python train.py --d_mlp=2688 --activation="swiglu" --norm_eps=1e-05 --rope_fraction=0.5 --qk_norm=false --attn_scale=0.125 --warmup_steps=488 --batch_tokens=131072 --seq_len=2048 --train_tokens=901300000
Each number is 200 + 20 x the weight over its row's rms, rounded and kept within 0 to 999. Layers, rows and columns count from 0. The size before them is the row's rms in percent of the matrix's.

# layer 6 attention value, 448x448, rms 0.0551, rows 415-429, columns 224-335
076,205,221,238,221,207,266,160,231,218,199,218,186,173,248,187,166,192,164,194,205,174,216,183,200,200,191,194,199,243,189,159,178,202,212,203,212,203,173,196,203,221,208,199,249,222,178,191,188,189,222,202,230,205,191,184,187,229,222,206,187,208,197,191,214,195,164,223,204,194,158,223,187,202,200,242,209,215,195,234,193,194,186,196,233,227,213,206,185,189,186,159,232,157,195,208,180,211,197,213,226,216,200,201,222,181,162,188,203,183,176,212,186
084,210,243,205,177,230,212,176,168,238,229,220,201,168,201,174,232,194,197,212,170,231,197,228,217,203,215,191,205,208,237,171,216,203,239,206,186,208,201,208,221,204,197,197,199,149,200,229,236,222,195,179,203,182,215,192,215,178,250,236,168,224,188,196,193,177,173,194,178,247,206,194,195,216,220,181,201,185,186,162,193,228,192,188,237,225,202,185,190,201,203,191,212,197,222,170,197,237,201,168,219,218,200,215,204,221,203,186,209,222,184,199,232
081,216,212,201,211,184,182,208,242,195,178,207,168,201,217,188,179,199,207,177,249,243,200,171,173,198,204,212,213,205,196,203,226,190,205,202,213,208,205,188,159,189,187,210,209,220,230,215,173,208,211,219,193,212,188,183,195,191,191,175,171,200,216,213,238,200,168,172,242,186,162,221,181,206,193,217,255,167,200,210,202,210,208,205,196,231,204,219,195,235,196,206,177,204,220,202,228,155,165,224,141,184,211,202,191,186,179,213,187,190,217,158,195
080,218,203,186,210,207,204,198,196,197,186,155,190,189,200,194,216,206,194,181,211,205,216,219,200,180,201,193,180,207,189,222,204,175,184,219,215,196,198,198,178,162,205,240,200,179,178,241,203,210,190,247,181,218,204,187,196,184,201,200,153,156,209,179,208,208,180,234,200,243,200,185,197,229,203,228,202,179,184,220,191,182,198,142,219,200,213,179,208,224,179,211,198,191,202,217,219,153,206,201,183,182,212,198,186,228,162,178,202,233,169,179,200
082,181,221,184,229,199,218,182,144,205,247,196,202,220,187,155,193,189,148,200,192,201,185,215,211,225,186,213,227,193,205,187,200,203,185,173,189,197,182,210,172,159,198,177,238,203,245,210,194,184,192,207,200,215,185,188,217,227,205,215,167,231,237,215,187,178,224,221,190,177,188,186,203,253,200,177,195,212,206,196,206,238,190,179,173,201,213,179,213,195,179,197,170,181,199,241,184,189,185,184,210,191,196,190,214,194,197,222,159,187,239,171,192
079,181,243,187,214,222,256,175,194,230,197,198,222,210,238,211,204,192,196,195,205,226,203,209,178,190,201,214,210,207,164,198,200,216,206,190,169,213,229,203,192,210,214,196,210,207,186,167,179,213,234,192,191,237,206,214,182,229,207,200,176,184,231,214,225,202,173,205,236,205,190,212,186,195,191,202,167,212,210,209,191,186,205,197,185,219,204,200,240,166,179,183,184,213,206,218,212,178,193,227,190,205,179,201,226,230,218,217,189,205,221,204,194
081,213,206,195,194,185,176,196,182,170,208,241,177,167,192,221,202,211,206,220,201,206,200,200,222,216,200,215,193,170,169,208,195,209,191,215,219,195,181,171,164,248,210,213,160,175,206,200,176,212,189,186,221,204,140,181,193,192,196,202,208,217,183,213,178,184,192,192,218,195,243,198,191,189,204,189,217,206,230,178,216,212,194,220,183,227,192,220,155,201,222,182,203,242,218,186,207,218,206,183,176,189,181,179,169,182,208,230,213,191,214,194,176
081,202,238,229,174,213,174,207,183,179,223,207,211,234,197,203,163,205,192,222,178,179,211,222,204,225,191,204,196,179,214,221,195,191,188,218,232,220,208,135,218,225,201,187,208,184,186,257,189,183,184,166,211,195,186,202,221,199,232,183,208,211,184,216,226,196,219,210,186,183,251,231,231,203,204,205,209,220,199,179,160,193,196,233,215,232,180,245,186,176,200,204,186,193,224,221,184,182,200,135,190,216,188,202,173,192,180,196,220,220,211,200,188
084,227,199,207,185,209,181,197,207,234,183,195,198,209,156,187,223,190,256,189,200,220,218,223,213,188,191,190,224,200,240,238,188,201,208,209,179,206,206,218,230,158,201,204,161,144,221,203,196,214,186,226,230,189,216,231,193,210,214,181,207,207,209,202,218,190,183,217,192,206,218,217,194,194,199,200,189,151,180,215,198,171,205,204,202,223,204,249,210,177,199,201,186,177,180,203,192,253,196,237,213,198,227,201,177,237,200,180,196,176,195,233,174
081,215,183,211,209,187,188,209,216,186,229,181,199,217,218,213,221,213,161,192,150,212,185,246,209,184,198,208,232,199,198,169,198,190,188,230,207,187,196,220,192,168,181,212,238,191,171,225,191,207,209,244,218,192,182,202,231,185,183,194,169,205,229,171,231,241,207,226,188,194,195,182,186,201,201,232,178,185,181,196,189,218,194,183,187,182,192,167,238,206,191,198,198,194,211,242,179,188,213,154,209,191,189,177,210,199,181,200,184,187,188,160,158
076,214,204,199,197,175,240,194,231,195,206,221,199,230,208,203,190,220,136,226,156,211,219,214,207,207,208,197,225,211,195,223,193,170,188,204,177,197,214,167,200,205,200,199,232,185,195,239,218,227,216,182,211,170,156,234,199,204,188,191,172,189,229,183,204,211,200,201,218,175,180,167,201,177,212,170,208,202,195,208,179,162,192,185,195,218,184,234,193,197,199,192,192,184,220,221,184,207,200,176,196,209,208,218,167,186,221,220,195,175,197,221,190
079,188,183,237,196,185,224,224,162,212,217,189,187,226,203,200,182,216,161,203,176,206,191,208,216,227,228,230,201,196,182,189,203,184,154,197,149,194,200,185,179,197,176,183,226,206,181,219,184,232,232,204,228,221,173,210,190,201,169,203,187,200,188,145,235,194,233,185,194,196,170,225,227,217,210,214,170,210,176,224,208,196,184,241,265,220,181,218,181,204,201,206,206,159,194,210,163,194,186,230,195,203,188,179,206,198,200,200,203,192,186,235,169
076,210,200,192,164,187,161,221,223,189,197,192,185,221,195,173,187,207,202,204,191,181,222,203,179,203,182,188,201,185,183,155,219,205,207,190,229,208,197,198,198,194,211,204,198,174,206,208,255,232,229,170,224,171,180,188,214,209,217,162,194,232,228,161,191,230,226,162,203,187,193,188,183,184,186,224,194,189,207,201,174,217,197,222,199,181,166,227,165,196,205,228,194,226,216,199,182,199,204,201,178,215,215,197,209,195,179,184,174,172,161,175,222
080,187,165,174,189,236,208,174,177,217,192,168,217,266,189,187,214,188,225,191,193,197,194,225,196,218,205,196,220,188,195,174,206,185,208,177,228,204,190,222,175,174,186,218,199,171,208,219,229,195,230,236,232,185,192,196,208,166,167,179,186,209,259,206,186,186,164,234,208,206,210,198,198,195,177,221,197,189,195,207,214,195,220,187,181,178,213,204,237,188,197,179,192,210,220,226,199,166,212,209,166,184,224,177,202,186,197,199,205,171,217,177,184
078,188,207,169,199,213,200,211,175,215,238,197,204,174,225,195,234,204,206,231,188,178,239,215,210,205,213,211,193,154,166,239,203,173,186,214,221,194,199,200,182,191,189,215,193,221,186,244,195,185,159,157,197,187,210,203,198,163,172,220,211,196,186,208,188,201,233,231,191,200,204,188,215,232,210,184,172,207,201,218,170,186,217,190,212,179,206,188,214,207,219,215,195,214,211,224,199,219,200,166,211,210,190,201,207,226,205,193,225,227,206,208,213
# layer 6 attention output (transposed), 448x448, rms 0.0555, rows 415-428, columns 224-335
080,233,204,161,163,168,197,191,214,203,187,224,199,206,196,218,185,200,215,212,203,196,223,210,191,188,199,227,191,176,200,221,228,181,204,220,201,237,208,198,210,215,158,233,181,202,188,217,236,191,182,216,232,195,215,192,258,206,190,188,185,196,231,156,212,196,193,200,185,205,185,184,180,224,201,190,202,188,216,218,221,169,189,225,176,169,218,231,198,247,180,210,216,203,236,202,223,229,171,208,209,194,169,244,212,216,152,171,195,205,239,203,218
087,147,233,205,159,169,202,176,236,160,168,193,201,207,206,201,191,196,185,212,171,200,150,222,196,198,195,182,221,235,199,229,182,217,227,212,187,238,213,195,196,225,229,212,223,201,230,157,179,172,208,161,209,223,206,199,214,175,195,226,229,187,222,210,191,209,200,194,217,165,193,166,201,209,273,195,213,218,213,215,186,203,208,199,238,217,206,198,191,170,176,215,228,215,177,219,230,184,238,189,206,172,170,191,175,206,201,220,197,192,195,201,205
087,209,171,200,215,196,205,187,199,216,209,237,198,214,223,198,221,202,236,185,174,218,187,184,176,192,203,165,152,173,197,206,191,155,172,223,201,218,197,224,214,207,169,197,224,192,190,213,189,205,183,226,230,195,205,206,174,225,195,180,166,197,155,181,195,199,190,183,202,204,190,215,209,226,184,206,204,175,229,184,239,168,230,200,177,203,235,211,173,221,173,179,206,185,160,204,203,223,225,200,207,229,181,178,217,203,210,212,199,173,188,176,222
081,215,183,171,210,134,205,251,184,204,192,198,197,221,170,166,215,211,217,205,199,184,244,221,199,174,217,194,210,174,194,207,235,182,170,229,217,201,180,208,188,201,182,225,163,197,191,214,188,212,203,203,209,193,187,214,231,204,225,169,201,161,230,230,173,207,197,184,225,182,188,182,225,203,177,178,184,167,222,198,205,166,189,191,192,204,197,211,208,231,219,207,224,169,229,171,224,218,264,213,179,240,159,188,206,175,226,224,182,170,193,166,190
089,202,163,191,193,180,218,196,233,206,213,193,183,196,200,197,187,209,199,208,223,181,198,227,197,224,212,168,186,175,195,186,210,211,217,192,180,207,222,181,212,205,202,245,239,208,246,163,234,221,233,189,181,224,184,222,214,173,198,213,188,219,193,192,205,199,200,193,205,219,187,205,209,213,176,217,209,212,178,170,208,205,225,191,221,179,198,208,225,176,206,222,183,195,206,183,196,186,186,194,182,184,190,223,208,195,212,235,198,197,198,161,194
086,195,176,201,218,191,208,182,203,222,213,207,227,208,217,184,194,164,214,226,172,215,210,179,234,185,222,211,178,185,185,200,196,183,208,206,229,152,156,183,197,205,184,213,217,220,195,219,217,205,196,190,172,218,209,210,157,198,191,217,161,179,200,192,212,202,228,203,200,253,157,215,183,182,185,196,217,208,207,175,202,192,197,244,179,194,210,214,205,215,184,154,169,189,200,209,200,181,179,195,200,198,221,183,178,226,200,174,242,196,213,202,216
087,186,201,224,188,227,196,204,178,196,203,160,204,174,230,225,187,206,170,200,190,198,169,175,171,207,196,152,196,205,225,206,206,195,193,168,163,223,213,199,203,212,222,179,209,188,205,204,194,194,197,211,230,188,195,217,176,199,198,198,219,196,182,240,164,205,195,217,176,216,218,202,188,180,172,202,215,204,211,182,221,168,180,186,208,246,237,182,194,186,195,210,205,173,180,212,199,201,191,220,227,221,220,196,215,211,211,198,212,190,226,209,207
087,160,196,203,209,190,185,181,206,173,187,171,196,188,209,233,224,200,158,149,179,223,183,217,211,195,189,186,181,224,246,179,198,221,203,197,159,214,211,190,184,188,174,183,224,155,201,215,205,181,220,223,210,201,207,208,200,178,206,180,225,195,188,215,199,196,195,220,246,228,210,206,172,175,175,185,173,209,215,190,188,197,195,183,220,197,191,165,131,158,210,232,204,221,192,182,202,173,219,228,217,208,193,209,207,209,182,227,194,187,224,200,176
088,192,214,201,191,214,205,179,230,205,185,195,216,211,234,188,182,228,187,207,217,157,174,187,212,207,215,147,219,206,158,203,162,221,170,211,204,211,194,234,185,185,216,188,231,218,210,162,187,201,205,165,193,231,169,180,247,217,173,197,182,226,197,222,167,176,220,181,200,192,228,170,196,213,199,191,196,176,172,197,180,244,222,195,197,219,173,194,179,197,190,192,206,211,182,211,215,194,259,201,199,193,188,200,184,209,205,197,201,176,182,188,185
086,186,184,191,220,177,216,204,231,226,177,221,177,200,210,192,225,184,199,156,229,151,232,198,235,188,184,164,212,205,218,190,183,200,214,189,190,222,201,167,202,213,225,184,221,210,214,217,204,188,211,213,230,233,187,203,228,197,198,192,227,195,214,175,216,195,218,207,216,189,204,204,202,175,189,214,188,205,189,180,184,220,211,170,223,180,170,226,172,193,221,214,208,187,184,203,205,184,191,226,204,198,181,206,187,178,215,238,190,202,163,166,178
083,206,218,137,216,162,210,205,208,169,193,191,165,202,222,193,168,216,193,200,187,252,199,204,184,169,187,178,222,207,184,182,203,195,235,186,166,224,190,195,207,224,216,236,227,189,220,193,217,227,185,205,236,188,203,222,213,219,211,206,207,232,200,163,227,224,193,199,207,185,175,219,208,206,164,221,182,171,214,219,215,207,170,210,204,175,219,211,141,185,223,220,187,173,190,208,194,184,191,212,189,202,205,216,235,180,183,208,182,196,217,217,174
091,202,220,189,188,177,244,187,218,189,206,200,185,179,213,218,179,230,208,180,182,224,184,168,213,206,190,217,216,186,196,209,206,235,220,198,208,181,246,222,218,205,202,194,212,179,176,188,243,216,214,205,212,181,201,195,231,183,226,191,209,184,176,168,168,185,168,203,193,226,196,183,205,205,230,226,159,208,213,219,209,227,187,199,196,165,197,210,160,193,205,219,227,181,196,201,211,189,164,198,199,168,206,183,223,192,164,165,207,240,215,216,223
081,166,206,181,212,200,181,191,218,197,196,220,206,180,214,217,217,224,180,204,223,185,159,156,196,198,212,187,197,230,217,211,208,130,207,223,182,208,226,208,189,212,235,170,183,213,210,212,202,182,184,214,215,196,234,230,167,210,164,184,206,229,179,176,199,188,177,201,224,194,201,233,190,184,199,195,218,198,210,193,218,211,189,188,190,199,188,210,196,162,200,178,211,228,182,210,209,184,225,210,190,192,159,201,215,224,196,205,183,179,153,203,216
085,184,189,192,173,189,180,227,208,234,201,227,186,188,224,165,198,210,208,227,204,189,244,192,201,166,202,131,197,207,207,195,186,221,191,224,169,180,204,173,181,157,212,192,203,208,232,187,210,206,193,208,187,223,179,209,179,206,173,175,212,200,184,195,201,179,193,190,214,181,195,194,207,199,150,227,192,172,173,162,194,205,198,165,189,180,188,205,182,196,225,182,193,223,211,199,194,200,202,199,206,205,191,196,224,169,232,199,211,172,170,182,174